python train.py --d_model=512 --positions="learned" --bias="qkv" --init_std_o=0.00395 --final_lr_fraction=0.0 --doc_mask=true --train_tokens=511700000
Each number is 128 + 32 x the weight over the matrix's rms, rounded and kept within 0 to 255. Layers, rows and columns count from 0.

# layer 4 attention query, 512x512, rms 0.168, rows 499-511, columns 256-511
[[142 141 121 125 156 138 117 155 153 137  80 180 137 176 129 139 146 139 133 112 149 117 172 116 175  72 106 174  99 143 161 150 104 105 111 100  92 170 107 148 163 131 116 116 130 115 135 123 160  74  74 168 147  66 124 114 106  70 116 116 142 115 145 126  98  99 116 143 132 147 162 121 159 156 103 139 155 164 148 135 105 104 169 129  97 131 169 132 139 136 103 165 135 119  94 122 141 179 104 164 135 136 147 138 149 166 131  99  97 157 141 121 143  62 190 192 153 145  92 121  63 206 153 106 100 139 122 110 123 177 122 130  99 116  83 112 146 135 118 145 142 173  72 136  86 144 140  81 122 145 155 114 141 171 126 110 168 108 177  90 179 149 171 116 124 114 129 138 106 176  93 105 158 124 134 109 134  84 115 168 145 119 124  87 152 133 109 160 138 121 100 116 135 105  98 152 162  59  47 146  88  84  83 136 155 146 107 158 119 137 131 101 190 149 119 112 165 144 137 148 118 152 115 104 145 137  86 127 108 119 122 144 110 105 138 145 105 100 162 105 123 148 107 119 138 156  95 133 101 148 129 125 145  88 151 108]
 [138 103 147 163 115 212 137 147  75 156 127  75 135  67 100 110 148 123  96 131  96 177 174 106 118 167 128 110 187 149 118 105 131 132 157  84  84  98  66 139 106 146 139 131 191  80  97 139 162 127 154 171 167 116 139 131  95 145 201  76  99 129  83 177 125 171 180 101 102 153 146 154 128 113 138 109  76 152 165 143  96  99  87 111 166  88 102  95 118 111 149 114 162  99 144 128 169 148 134 118 101 106 104 119  99  99 165 126 124 110 117 112 109 154 127 167  98 159 129 109 122 121 175 142 112 155  94 116 147 137  76 132 201 144 150 107  90  92 113 115 138 175 146 143 123 145 126 182 122  98 134 119  91 113 110 171 134 147  93  96 140  97  82 108  91 171 161 107 149  91 144 123 111 151 139 155 149 140 180 135 113 100 144 196 103 135  94 147  95 140 174 107 162 106  99 128 122 124 156 103 192 120 169 109 172 171 118 118 105  48 102 148 108 136 106 137 109 137 136 122 160 163 124 107 143 152 151  99 131 163 120  91 123 114  91 104 149 169 165  62 117 114 124  95 147 163 127 126  93  99 135 114 134 117 115  90]
 [143 121  81 123 125  84 112 137 160  86 137 143 145 129 141 139  99 138 161  98 134 109  94  66 107 140 126 118 136  92 123 138 139 133 130 153 100 123  95 155 105 119 111 140 153 130  81  99 136 126 175 166 142  89 143  94 127 101 114 114 164  74 113 164 118 106 155 106 118 173 128 142  75 136 116 186  96 108 148 124 128 142 103 101 139 147  88 182 117 134 161 110 139  90 120 112 131 146 158 116 133 138 147 121 112 134 121 164 163 139 121  90 165 159 145 175 108 146 108  97 124  61 160 152 126 123 128 141 107 113  88 153 137 180 113 166 144  93 119 154 183 189 147 103 103 163 147  79  86 136 118 105 111 121 115 129 111 159 134 137 153 106  81 121  92 132 123  87 129 141  87 117 101  62 166 110 153 133 101 106 143 135 130  91 153 158 144 165 117 106  69 135 174 137 157 116 126 104 114 157 152 161 159 125 151 159 111 108 145 176 155 107 184 109 106 163 160 153 117 142 123 169 103 113 136 138 203 125 135 148 113 165 102  87  79 140  94 129 167 137 100 180 127 118 108 148 150  86 138 103 169 109 153 116 158 126]
 [174 147 140 166 183  99 169 138  89  89 149 137 104 174 139 150 193 173 140 139 111 153 101 156 132 146  81 156 139 142 100 112 155  79 114  37 161 118 162 120 119 149 141  51 133 193  86 108 134 145 144 120 125 147 118 140 114 145 133 140 160 171 119 135 118 124  78 126  89 186  92  96 135 164 102 131  82 155 100 143 124 145  85 149 145 132 134 119 141  49 111 176 105 120 165  69  66 145 141 118 160 150  96 144 101 151 176 128 181  47 120 168  91 109 159 169  87 153  84 102  76  99 154 123 166  83 197 147 155 199 147 117 110 122 162 100 158 132 134 127 115 117 132  71 112 134 157  84 112 136 116 144 177 110 128 157 165 152 138 115 111 183 148  90 175 145 151 156 134 147 111 115 150 142 152 124 131 135 139 129 102 106 114  69 124  81 102 124 175 136 130 100 159 171 127 112 189 167 119 101 178 149 111 152  58 133 161 127  75 124 167 136 112 129 121 125 123 172  76 136 135  70 216 183 127 143 119 130 116 154 128 123  97 103 117  92 134 141 160 151 105  76  64 152  55 168 132 143 114 109 183 148 125 127  96 131]
 [112 131 121 145 159 167  97 147 140 191 131 174 160 170  86 124 141 152 110  98 139  82 134 137 124 121 105 139 145  87 153  93 102 151 131 159 115 118 147 105 127 124 117 110 132 111 138 153 120  91 118 108 100 132 129 150 135 107  86 118  95 153 148 117 139 141 183 137 100 137 158 151 108 167 143 151 135 124 121 140 204 159 100 104 121 134 145 159 114 105 130 103 115 104  79 112 170 101 124  93  77 154  91 115 116 136 119  91 147 114 154 100 140 176 146  92 138 113 125 136 106 198 107 125 112  97 148 171  73 171 119 172 100 154 138 143 184 136 162 142  83 152 132 121 142 100 143  82 121 173 163 144 120 122 128 141  89 133  95 146 152 154 131 105 108 152 122 137 139 127 161 135 116 101  50 119 126 109 117 156 141 159  40 119 112 106 135 151 128 103 121 170 121 102 120 131 131 117 147 124 125  86 118 122 112  98  83 154 121 173 138 117 135  96 133 151 131 117 161 139 171 129 101 112  89 154  98 114 138 106 123 133  99 113  98 144 105 109 133 128 131 118 100 136 141 133 100 146 118  87 113 179 117 117 167 151]
 [ 90 129  83 143 125 136 142 131 167 133 173 143 120 160 126 131  87 121 114 125 192  96 119 119 148 109  97 122 130 121 122  54 144 161 100 106 145 146 137 135 181 121 150 134 150  99 150 134 148 194 179 139  98 123 108 102 144 114 117 126  93 136 123 147  65 113 124  96 129 103  71  95 143  82 125  96 100  86 136 121 148 115 111 177 121 133 139 156 123  95 158 138 145 161 128 115 150  97 139 124 127 112 128 108 113 134  86 138 136 132 120 143  97 138  85 137 165 121 132 120 124 118 151 141  94  98  93  77 145 172 151 135 132 126 138 147 183  92  90  87 116 101 138 102 121 146 112 142 109 123 134  62 156 100 202 107 135 156 169  97 139 126 136 172 144 126 104 129 129 131 117  64  86  91  84 126 133 191 179 186 116 122 123 124 143 116 100 119 156 100 154 100 159 174 146 142 111 150 171  64  78 150 106 139  97  96 126 149 108 156 128 146 166 171 121  92 121 118 118 148 157 139 157  68 125 126 149 164 148 186 128 163  81 131 133 131 104 153 171 112 127 109 103  89 151 149 150 113 136 149 168 150 119 114 153 123]
 [130 129 127 128 143 144 174 132 113 126 107 133  86  80  96 156 167  95 109  99 146 128 141 112 181 108 100 103 116 106 121  92 183 113 139 123 121 199 148 128 119 137 204 173 152 190 102 162  91 138  89  92 105  85 134 147 128 172 151 158  86 190 146 102 137 194 138 124  15 123  98 112  85 160 124 145  99 126 197 109 166 130 162 131 117 187 115 120 184 111 121 168  62 140 173  93 124 130 126 117 152 105 102 112 114 157 152  61 109 126 106 130 144 142 115 104 135 200  98  78 120 133 139 157 107 121 115 142 145 135  96 125  89 154  99 160 117 128 166 117 115 112 129  94 117 129 118 122 137 116 133 122 107 155 137 170 116  86  92  93 129 186 100 150 145 123 131 147 117 127 123 148 141 114 128 112 127  74 188 117 124 123  99 145 129 108 137  82  98  53 159 155 105 110 173 155 145  99 124 166  85 134 188 132 137 123 141  91 115 178 116 194 142  62 158 141 182 105  94 169 103 136 131 115 158 118 122 153 143 125 118 160  76 160  78 112 116 149  95 176 135 127 148  99 138 155 115 161 114 141  76  96  33 124 156 181]
 [125 177 177  85 205 131 132 102  78 112 104 108 188  91 174 114 122 111  86 115 126  97 107 129 135 134  70  67 173 136 143 129  71 143 142 109 104 140  95 155 120 122 112 121 150 161 141 156 143 141 105  98 120 159 134 109  74  99  97 166 180 219 125 127 144 174 140  95 139 158  89 131 134 117 142  99 131 102 137 112 143 148 157 123 159 115 160 132 125 100 163  96 104  85 114  82  87  97 115  98 116 109 119 110  78 114  88 137 158 119 146 145 166 123  84 117 154 134 104  64 133 152 179 126  67 126 145 148 157 114 146 126 111  99 127 168 201 119 166  97 131 156  98 125  90 182 124 109 125 186 148 144 134 149 121 164 119 106 160 135 102 135 181 183  75 138 133 131 102 113 111 182 175  87  76 121 129 153  95 149  53 155 185 132 161 163 183  98 148 121 118 140 145 148 185 133 105 201 175  98  94 149 102 169 137 160 106  87 117 141 112 167 147 140 139  81 137 112 127 114 100 143 159  99 128 145 164 129 135 149 121 151 152 141 109 100 100 103 153 104 168  79 157  87 155 122 152 123 148 167 136  90 157 111 130 169]
 [141 146 150 109 152  86 132 127 191 154 100 139 115 126 131 124 183 124 159 106 159 121 123 136 108 103 141  63 125 103 132 168 146 132 121 161  84  78 116  90 154 145 108 139 138 120 153 131 126 159 118 124 138 167 179 111 148 109 155 136 118 176 152 168 139 123 114  97 177 130 105 131 119  88 128 202 141 135 135 160 157 140 153 142 131 153 147  77 117 119 141 156 140 173 143  79 181 147  66 132 157 176 159 130 141 156 142 168  88 167  95 131 104 141 150  92  94 168 105 125 145 133 112 124 118 145 104 162 139  88 101 162 109 101 115 107 135 142 126 115 103 128  92 131 166 134 125 119 160  81 104 123 154 124 115 175 175 133 113  82  85 127 129 104 133 155 166 124  99 124 105 138  73 141 130 135 142 103 134 153 138 140 132 145 198 135 117 152 111 133 132 102 105 107  98 177 142 111  73 132 104 132 121 136 132  86 126 120  86 149 124 125 130 110 222 115 163 124  95 139 130 108 138 151 153  89 178 117 156 108 143 150 152 165 115 154 146 115  87 170 136  87 154 145 142 171  96 105 158 114 128 171 149 135  97 135]
 [204 124 118 127 124 194  72 112 127  44 128 192 153 107 127 154 150 124  87 154 165 187 109 156 105 127 159 132 164  88 138 127 141 110 189 110 146 118 141 139 135 108 141  54 175 177 150  97 102 111 118 124 171 112 107 176  86 127 134 186 106  83  57 148 137 157 141 194 122  88  85 150 107  88 169 103  74 151 117 119 146 136 139 118 134  82 138  77  90  97  89 172 100 164 201 139 153 151 106 150 155 153 101 126  89  88 138 169 110 112 105 100 175 128  75 171 150 132 125 195 109 110 131 169 148 176 139  87 132 117 143 130 137 110 159  79 144  79 114 121 140 125 136 181 149  55 125 123 106 176 134 162  71  91 123 106 114 186  84 132 171  87 103 121 158 119 132 120 139 160 112  52 131 172 139 132 137 120 131 130 125 132 114 105  75 122 185 175 119 160 132 114 121 165 187 111 138 122 115 169 113  94  90 140 137 135 167 160 141  85 137 141 144 194 139 129 134  57 147  79 131 104 189 168 184 135 152  92 137 128 129 111  99 132 135 121 102 204 172 141 139 144 100 129 120 171 133 124 123  80 138  96 160 129 140  74]
 [ 83 130 155 146 191 121 114 150 183 125 222 125 128 148 145 134  99 175 130 112 151 137 141 106 110  94 133 108 106 112 121  72 109 157 128 109 126 108 167  80 105 122  95 120 153  88 104  91 145 127 193 135 148 137 156 106 143 126 109 186 187 127 151 161 112 148 142  97 129 150  86 105  96 106 166 182 123 110 165 166 192  81  98 156 128  87  91 151 144 115 137 154  71 105 133 200  96 126 154 104 112  96 117 129 128 190  87 170 113  97 194 166 108 151 125 127 111  91  76 140 128 167 128 140 183 172  91  98  57 115 130  92 135  58  85 153 106 102 119 125 101 131 113 105 105 101 109 136 162  60 155 105 135  90 117 145  75 122  96  83 126 127  87  80 144 135 137 155 104 138 146  91 109 159 134 106 100 135 147 126 149 102 115 119 116 128 110 154 122 110 146 125  84 135 167 135  78 200 149 122 101  89 155  63 123 106 145 143 154 118 150 124 110 137 145 163 105 125 127 126 150  96 102 116 166 131 178 124 122 159 144 114 133 127 129 142 115 128 123 124 125 100 184  90  97 116 144 112 148 157 133 125 149 163 112 127]
 [213 113 124 118 123 147 128 178 154 181 102 131 116  90  98 121 105 126 121   4 136  43  91 155 117 112 154 174 122 117 134  95 117 132 118 123 162 116 109  98 114 175  66 130  99 103 114 112  91 136 131 171 130 165 120  75  91  98 132 173 101 166 137 193 183 117 156 108 109 106 156  99  73 116 131  99 167 138 150 108 148 146 129 124  79 108 110  52 145  82  85 116 115 172 183 130 146 128 201 168  62 112 155 112 134 160 171 135 131 123 130 131 115 147 145  57 126 138 155 159 137 136 129 170 115 111  67 108 102 115 104 163 138  95 112 154 126 150 113 132 110 163 163 142 156 150 137 164 149 133 111 115 137 113 153 150 103  91  91 153 183 104 149 187  92  88 131 161 119 119 132 111  92 153 185 174 126  78 169  98  94 104 142 138 119 105 132  89  76 107 155 170 175 105 130 149 113  79 116 100  93 137 147 126 142 111 171 199  67 157  85 128 111 132 135 154  78 118 165  92  93 108 125 133 149 135 146 128  92 111 173 148  76 124 169 119 195 116 137  45 115 133 181  86  96 115 143  84 118 170 117 130 154 106  96 156]
 [ 78 165 105 103  84  88  90 143 159 139 147 139 127 136 120 132 110 121 192 150 170 175  94  96 130 143 136 164 145 164  92 118 135 118 128  94 102 173 128 122 130 113 104 174  93 143  59 107 119  97 129 140 148 149 112 105  87 167 159  77 155 196 171 128 144  99  88 145 186 103 126 103 140 116 140 124 140 197 104  69 142 127 175 132 143 171  93 153  66  90  71  84 156 133 153 149 130 116 110 112 163  80 154  92 166 131 152  87  71 151 153 163  83  89 113 112 137 105 136 133 173 134  95 141 161 146  96 144 122 128 185  89 107 129 122 107 121 122  94  77  86 171 104  95 120 121 158 135 104 105 110 113 122 123  54 142 104 109 130 127  97 135  94 158  99  75 132 123 120 125  96 113 145 126 138 137 100  98 175 136 142 106 164 179 102 153 144 130  96 143 103 103  99 119  95 161 115  80 126 144 148 117 154 148 114 158 160 150 128 128  69 102 109 119 126 189 157  90  90 160 100 138 156 103 116  85 127 142 143 102 143 103 108 150 162 134 121 140 120  83 199 179  87 200  89  90  89 118 122  91 106 117 125 156  90 132]]
# layer 4 attention key, 512x512, rms 0.165, rows 499-511, columns 256-511
[[153 147 159 147 146 144 157 149 151 187  91 122 155 158 135 121 124 145 120  55 133  73  78 126 172  76 125 136 126 128 168 144 148 133 114 159 137 109 175 141 184 172 128 159 127 145 130 139 113  85 128 148 129  94 138 126 130  95 122 151 140 144  72 119 104 187  80 110 112 133  99 185 184 156 137 136 141 177 121 177 162  98 142 134  93 139 113 125  72 165 149 152 115  87 126 120 140 141 125 185 185 126  85  92 159 116 131 119  90 128 147 121 157 118 166 158 132 131 156 106 111 206 118 149 142 119 166 103 114 139  56 149  81 147 143 133 116 138  92 179 156 144 142 120 101 115 143 114 148 170 119 137 117 152 124 154  98 128 148  55 118 123 110 118 127 125 120  92 131 151 153 172 128 118 162 102 132  81 131 169 114 140 111 160 157 146 102 134 138 130  70 151 138 105  65 100 179  89  97 174 127 130 100 188 115 149 162 103 123  99 113 136 131  90 134 145 167 165 124 170 126 148 140 161 175  92  90  93 122  94 110 138 133 136 144 131  91 145 123 102  98 138 132 130 118 130 101  69  84 144 122 131  87  87  93 110]
 [124 102 134 164  93 128 126 155 118 129  76  86 110 135 101 161 167 151 137  98 122 117 132 141 145  92 119 156 125 128 114 116 109 148 158 125  90 124 136 133 152 124 184 130 164 167  88 101 157  99 120 150 111 123 125 112 123 131 146 155  95 135  87 166 139 155 140 123 129 168 157 109 114 124 108 131 105 122 175 195 108 114 130 127 137  98 117 133 104 152 166 108 124 111 143 133 126 119 153 162 142  87 101  84 172 116 127 138 136  87 160 127 122 128 118 154 115 143 156 169  95 145 160 139  80 152 170 121 229 122 182 157 142 112 119  65 116  79 184 111  83 103 177 142 123 100 108 106 110 136 150  95 129 103  96 189 150 125  69 169 129 193 128 111 110  95 134 123 113 148 102 174  82 130 118  92 189 132  91  96 106 142 115 125  86 102 129 151 127  72 154 110 129 103 166  90 108 156 128  56 110 122 136 120 171 189 141 123 134  93  84 151  99 162 103 102 132 120 143 111 136 139 127 123 147 127 149 141 152 110 128  97 124 125 104  83 156 172 136  91 149 162 113  96 154 105  68 120 129 137 132 108 156 176  34  55]
 [160 130 120  80 180 155 134 130 161 103 131 130 209 144 134 101 112 147 127 137 129 155 120 108 119  86 123 106 103 114 132 138 173 166 131 120 119  97  83 124 158 154 152 100 164 134  96  93 133 127 149 142 134 132 142 105 111 119 129 143 134 163  83 144 112 107 144 165 134 110 130  97 151 147 127 135 121 151 174 135 134 145 138 152 166 211 139 189 154 139 152 134 103  94 107 109 158 123 147 143 123 172 117 151  89 130 145 121 176 174 156  85 104 160 145 105 121 139 122 106 105 140 160 127 191 152  90 176 135 115 151 133 168 167  89 139 175 132 167 146 138 134 145 114 134 132  97 111  96 170 183 133  86  88  96 128 113 126  78 144 114 133 147 105 109 110 104 135 130 131 149 112  76 119 171 113 152 110 151 176 151 139 156 146 140 177 179 148  89 102  76 151 169 123 124 137 129 127 106 120 156 159 123 131 144  86 100 127 161 138 124  79 143 158 136 116 135 169  56 128  93 142  86  59 115 152 142  52 141 161 167 122  83 106 110 114 141 101 145 125 122  95 121  86 118 119 152 110 121 103 105  91 140 110 151 120]
 [123 131 124 146 183 129 129 125 125 102 110 112 112 201 144 117 136  77 163 134 150  98 127 146  74 145  84 137  91 136 115 168  95  86  67 154 201 160 134 160  80 117 112  73 112 118  94  98 150 158 128  62 131 133 152 108 112 193 102 120 134 154 138 204 146 113 150 178 163 140  59 124 140  90  76 111 128 138  78 121 146 178 159 103 115 151 101 117 174 122 133 145 127 119 119 128 168 109 138 121 134  87 102 109 119 203 181 141 121  75 157 142 172 116 137 132 102 146  99 108 134  88  94 162 162 106 156 152 146 173 123 122 116 109 157  92 136  85 104 124 107 160 163 129 145 143 125 116  97 131 144 126 113 128 153 128 132 141 110 134  82 112 149 116 120 158 128  98 110 173 139 116 132 183 108 136 131 150 102 158 131  96 120  87 125  73  89 132 164 137 170 151 184 166 125 116 145 202 121  88  71 181 154 133 103 144 134  95  98 133 106 142 120 135 126  97 115 113 163 107 101  73 174 132 148 156  80 149 146  96 179 108 159 155 120 115 164 145  84 180 133 111 158 154  88 170 144 165 119 144 130  44 107 115 148 165]
 [137 154 113 206  94 122 142 160 134 101 120 151 150  97  82  96 149 132  90  88 160  92 126 159 115 100 109 151 128 114 136 171 139  97 118 174 143 143 154 134  70 136 115 119 147 119 100 151 128 130 148 129 116 146 128 124 199 139 116 151 122 134 177 106 125 168 191 190  98 171 171 138 113 145 139 111 168 108 111 126 164 136 123 106 117 142 149 184 129  99 147 106  97  62 159 128 151 149 145 134 125 186 137 122  88 143 106 116 155 104 115 133 168 169 111 112 128 125 107 149  82 144 150 146 118 158 132 149 139 134 105 138 124 174 130 167 127  99 147 149 113 126 122 150 142 111 139 115 160 155 169 116 156 117 178 128  97 143 104 162 156 132 100  80  97 135 163 161 140 129 115 106 146 131 145 137 132 132 117 112 131 120  63 143 146  73 116 155 158 120 128 178 125  87 111 131 102 148 183 162 154 108 154 123 113 141  77 145 132 173 230  96 143 133 158 117 143 135 161 156 157 129 106  93 104 126  92  84 100 115 122  62 155 127 138 154 128 134 151 162  72 146  99 120 120 119 144 106 132 137 117 137 160 126 140 128]
 [135 135 101 132 112 146 126 166 111 119 135 185 113 138  82  98  92  83  83 142 162  89 125  87 109 115  89 132 131 128 153 156  96 133 109 125 121 100 184 125 143 134  70 100 103 128 116  89 184 122 137 159 131 126 108 142 114 115 137 119  88 141 124 155 126 115  84  87 145 142  78  91 109 116 134 123  94 141 108  95 118 125 102 114 161 169 133 126 124  91 163 126  95 160  71  97 144 143 130  98 126 155 130  93 152 164 149 157 124  88 140  73 144 129  92 122 142 204 135  91 121 160 147 147 157 103 124 104 122  67  95 115  95  82 102 115 151 117 148 111 124 160 135 111 153 169 190 167 145  92  71 110 149 108 135 107 104 138 164 120 161 110  88 132 152  70 143 119 141 120  78  99 107 122  27 148 106 163 176 185 138 155  96 109 135 142 128 109 161 126 131 142 139 112  98  98 132 142 125 125 109 133 104 186 103  82 133  85 104 136 127 134 160 147 139 112 120 116 109 147 112 148 174 126 109 105 141 133  89 155  84 174 136 111 135 149 130  97 142 118 122  49 113 138 176  86 147 108  94 150 135 196  93 118 142 121]
 [103 147 155 115 115 134  73 129 105 147 180 100  89 146 121 142 150 137  94 129 128  98 122 106 126 121 108 130 100 105 150  89 150 104 139 141 102 221 128 183 111 138 178 114 127 105 103 166 195 131  89 111 125 108 170 109 141 170 113 125 158 128 172 138 129 166  75 142 129  95 113 114 154 131 106 139 123  67 146  99 139 163 184  81 121 192 148 118 143 143 109 138 101 118 168 138 118  95 148 104 137  95 110 200 109 178 191 137 120 114 129 114 155 105 147  94 143 150  67 137 112 130 136 158 115 110 169 116 129 120  85 130 143 127 110 187 146 124 123 128  82 124 115 149  99 111  94 163 104 163 143 151 168 132 108 146 124  95 160 163 106 119 132 178  98 107 196 101 142 119 126  91 175 102  84 136 109  78  99  85 161 120 143 123 119 137  95 110 118 114 139 110 125 128 197 162 144 131 128 156 119 155 127 123 190 143 130  62 141 185 105 121 123 128  99 129 151 177 142 146 123 137  76 153 121 135 123 188 122 150 130 107 115  99 125 162 109 164 144 141 170 106 163 141 143 193  46 183 146 127 113 124  74  91 120 148]
 [135 116 170  99 205  96 142  78 140 121 137 103 169  57 155  96 134 182 106 147 106  95 136 109 177 191 155  55 118 106 134  67  98 121 124  89 103 124 120 102 122 162 123 129 164 144 111 128 152 125  94  91 183 116 142 126  83 114  84 101 135 193 128 100 155 113 184  68 153 144  95 112 106 143 112 109 140 119 149 151 113 138 158 135 108  84 120 157  99  93 187 167 117 108 140  98 136 107 164 159 118 146 103 104 105  70 115 149 101  85 141 142 160 111 126 150 139 135 105  92 118 193 172 122 138 113 143 142 138 179 121 162 136 128 114 146  96 189 104 122 105 190 161 136 108 145 112 140 159 145 195  82 129 132 127 162 155 141 180  89 176 113 165 131  65 100 163 110 131 136 138 137 148 105  88  85 101 106 154 112 130 163 126 116 117 123 157 114 131 171 162  83 119 167 101 166 123 164 144 130 113 104 112 145 130 149 100 112 133 151 123 165 144  92  97 126  71 104 124  72 130 124 155  95 172 111 122  73 151 128 136  98 116 176 124 106 104 159 121  59 113 102 154 103 126 124  89 143  84 149 136 146 173  70 111 176]
 [ 95 104 155  98 151 101  75 163 195 125 144 117  98 180 148  96 162 145  85 126  87 153 126 192 133 123 117  86 129 129  93 180 122 125 122 157 128 146 117 141 146 133 135 117 120 138 157 153 137 176 106 127 165 120 187 142 152 129  91 124 127  82 143 134 120 119 122 179 129 148  74 174 132  94 140 148 148 133 138 181 120 145 107 167 107 142 158 128 116 151 125 128 148 143 128 153 180 136 146 140 144 190 120 151 137 117 112 155  80  65 113 135 147  94 134 112 121 130 111 180 148  63 127  92 106 138  69  97 139 136 150 115 109 138 178 130 158 126 123 150 201 121  67  58 171 118 128 122 124 117 162  75 144 108 115 185 145 145 123 124 111 101 130 137  87 168 164 135 100 121 130 135 120 113 110 132 116  94 134 119 128 105 123 121 156 141 120 149 131  95 106 106 165  87  81 120 175 135 140 153  77 127 129 138 150 108 150 162 110 150 101 113 138 107 163  94 182 141  80 116 132 124 151 125 160 156 177 121 141  96 119 165 120 196  93 149  95 136 100 175 160 113 110  89 101 179 127  94 167 120 113 152 163 126 120 167]
 [ 88 136 124 128  86 106 124 116 108 147 141 116  77 106 135 144 156 134  84 120 159 179 117  86 115 121 204  93  95  57 107 115 165 158 146 139 162 115 126 123 130 118 129  57 142  92  88  89 119  82 196 134 118 154 178 118 110 121 109  80 119 122 101 124 147 100 123 128 146 128 105 138 156 112  91 120 162 164 135 102 133 139 128 166 148 134  93 111 101 118 126 145 165 141 119 107 125 111 118 108  86 117 128 112 112 124 199 148 209 156  83 128 147 154  70 140 116 124 135 111  80 168 176 163 154 136 109 122 136 144 120  74 117 121 124 107 169 120 124 159 157 125 139 193 153 114 103 153 142 162  56 137  56 155 184 152 136 188 180  87 156 139 128 145 120 116 141 172 109 137 157 128 131 147 125 135 117 169  95 172 157 127 138 128 127 123 123 118 146 127 132 168 112 123 155 151  93 106 155 143 119 116 151 159 126 118 145 149 104 123 114 117 150 109 117 154 145  79 142  97 172 122 140 141 145 159 110  33 150 121 105  61  46 124 135 125 134 150 117 112 164 129 101 139 134  92 135  95 109 109 160 124 130  77 142 127]
 [171 126 157 106 154 132  69 155 112 144 141  99 102 116 118 165  94 137 124  65 157  90  87 107 115  85  75  71 128 130 150 116 137 147 186  82 170 127 136 161 114 147 124 113 134  60 122 129 100 114 148 133 125 124 146 135 128 151 120 151 162 151 164 118 135 130 135  81 122 132 132 109  78 118 122 184 135  67 108 112 180  99 127  97 131  99 143 164 200  95  94 162 125  99 107 140 117 125 101 149 119  59 147 152  75 152  83 134 109  96 155 102  89 108 110 121  97 155 117 157 164 143 121 133  91 155  85 123  64  96 119 120 109  89 142 158 150  84 111 166 117  93 116  94  90 133 103 140 159 125 147  84 107  97 148 155  76  94 148 131 104  62 133  74 135 165 115 141 166  90 129 134 107 139 123 110 148 125 125  64 126 102 132 145 142 100  90 176 153 122 114 109  93 143 140 152 155 167  98 147 106 167 169  61 117 148 102 152 145 196 152 199 137 144 145 156  88 163 128 146 158 120 129  99 153 163 136  87  88  87 140 127 114 112 148 172 107 149 144  56 143 113 130  85 122 129 135 167  61 183 145 102 101 124 141  89]
 [162 127 101 110 169 115 123 172 117 145  94 123 123 185 118 200  89 168 133  73 133 143 106 133 161 123  90 156 139 164 130 117  73 150  64 146  70 113 131  99 122 116  99 113 107  93 155  76 129  89 102 131 124 161 137 109 146  87  82 192 155 200 124 153 109 166 103 110  87  96 151  90 105  92  93 118 215 147  94  79 108 140 138 151 135  98 171  73 113 102 104 123 113  73 142 134 145 136 180  60 135 166  77  95 139 138 161 128 133 130 121 136  76 126 139 116  75  97 136 129 103 140 166 126 113 112 173 122 121 143 105 139 119 144 152 122 115  97 113 142  81 122 170 146 137 151 109  93 133 108  76 150 133  89 129 151  75 149 126 161 138  91 139 154 123  81  83 162 118 185 116 147 157 132 136 159 160 120 172 120  96 103 157 157 102  94 102 111 176 104 114 121 157  96 122 183 155  79 150 125  90 132 114  95 131 164 145 118 133 132 133 160 202 124 112 121  57 137 134 167  72  90 106 119 145 135 171 139 123 166 160 170  74 126 140 145 142 157 182  68 171 140 129 181  54 148 150 110 116 138  90 111 147 113 114 134]
 [ 78 171  49 156  86 103 117 140 110 114 132  71  83 139 125 160 119 115 134 105  87 190  90 124 160 119 123 150 120 128 142 178 157 150 131 116 122 119 141 105 121 127 142  94  84 140 125 195 110 167 105 121 140 115 110 107 123 162 190  91 131 143 160  96 135  88 106  85 150 142  78 101 133  87 123 184 110 149 151 101  98 103 122 131 142 135 115 142  99 130 141 110 108 113 151 102 113 158 134 106 108 125  92  96 144 108 122 151 116 123 151 153  81 119  85 104 160 175 118  90 140 145 103 148 111 144 113 163 108 147 118 119 166 164 181 114 113 163 144  90 139  89 118 121 126 130 209 138  90 145 111 135  97  90 106 115 148 100 132  92 117  98 124 185 137 102 103 124 137 140 121 130 176  92 140 119  99 133 160  93 108 109 119 123 116 179 165 109  90 104 112 104 117 147 115 147  97 120 176 144 157 111 153 102 165 170 201 109 156 180 141  95 128 133 117 113 147 123 124 159 201 172 124  92 126 104 178 169 129 127 126 106  96 160 193 172 104 115 151 130 133 202 183 113 144 147  92  74  98 120 139 145 104 148 143 132]]
# layer 4 attention value, 512x512, rms 0.171, rows 448, columns 256-511
[[160  87 160 129 160  96 134  80 125 148  80  71 155 138 109  93 190 155 115 109 115 132 133 107 106 154 152 149  49  67 142 110 107 188 165 136 146  96 117  98 120 136 139 150 106 137 106 138 176  90 148 140  99 106 110  92  78 146 115 138 184 130 125 127 125 170 153  93 127 142 136 105 158 161  89 155 146 188  95 122 133 135 129 155 134 202 148  81  88 156 123 187  95 121 122 106 123 131 125 118 107 127 149  90 127 133 153  81 130  94  90 156 142 158 136 153 119 143 132 173 112 103 137 112 139 124 141 112 134 110 117 117 104 131 107 171 138  50 143 108 132 142 130 129 170 144 156 167 149  59 151  73 104 117 132 135 116 123 137 161 106 132  73 127  74 142 106 148 128 182 126 112 123 135 100 147 142 180  98  95 102 144 132 113 152 152 127  94 135 143 118 129 204 128 171  79 156 156 169 122 137 104 114 115 135  84 106 126 104 125  93 126  74 145 132 171 130 126 169 177 153 131 157 161 126 162 101 109 105 115 131 130 108 103 157 111  98  59 117 132 184  90  43 160 138 117  99 144 151 101 116  99 101 118 150 152]]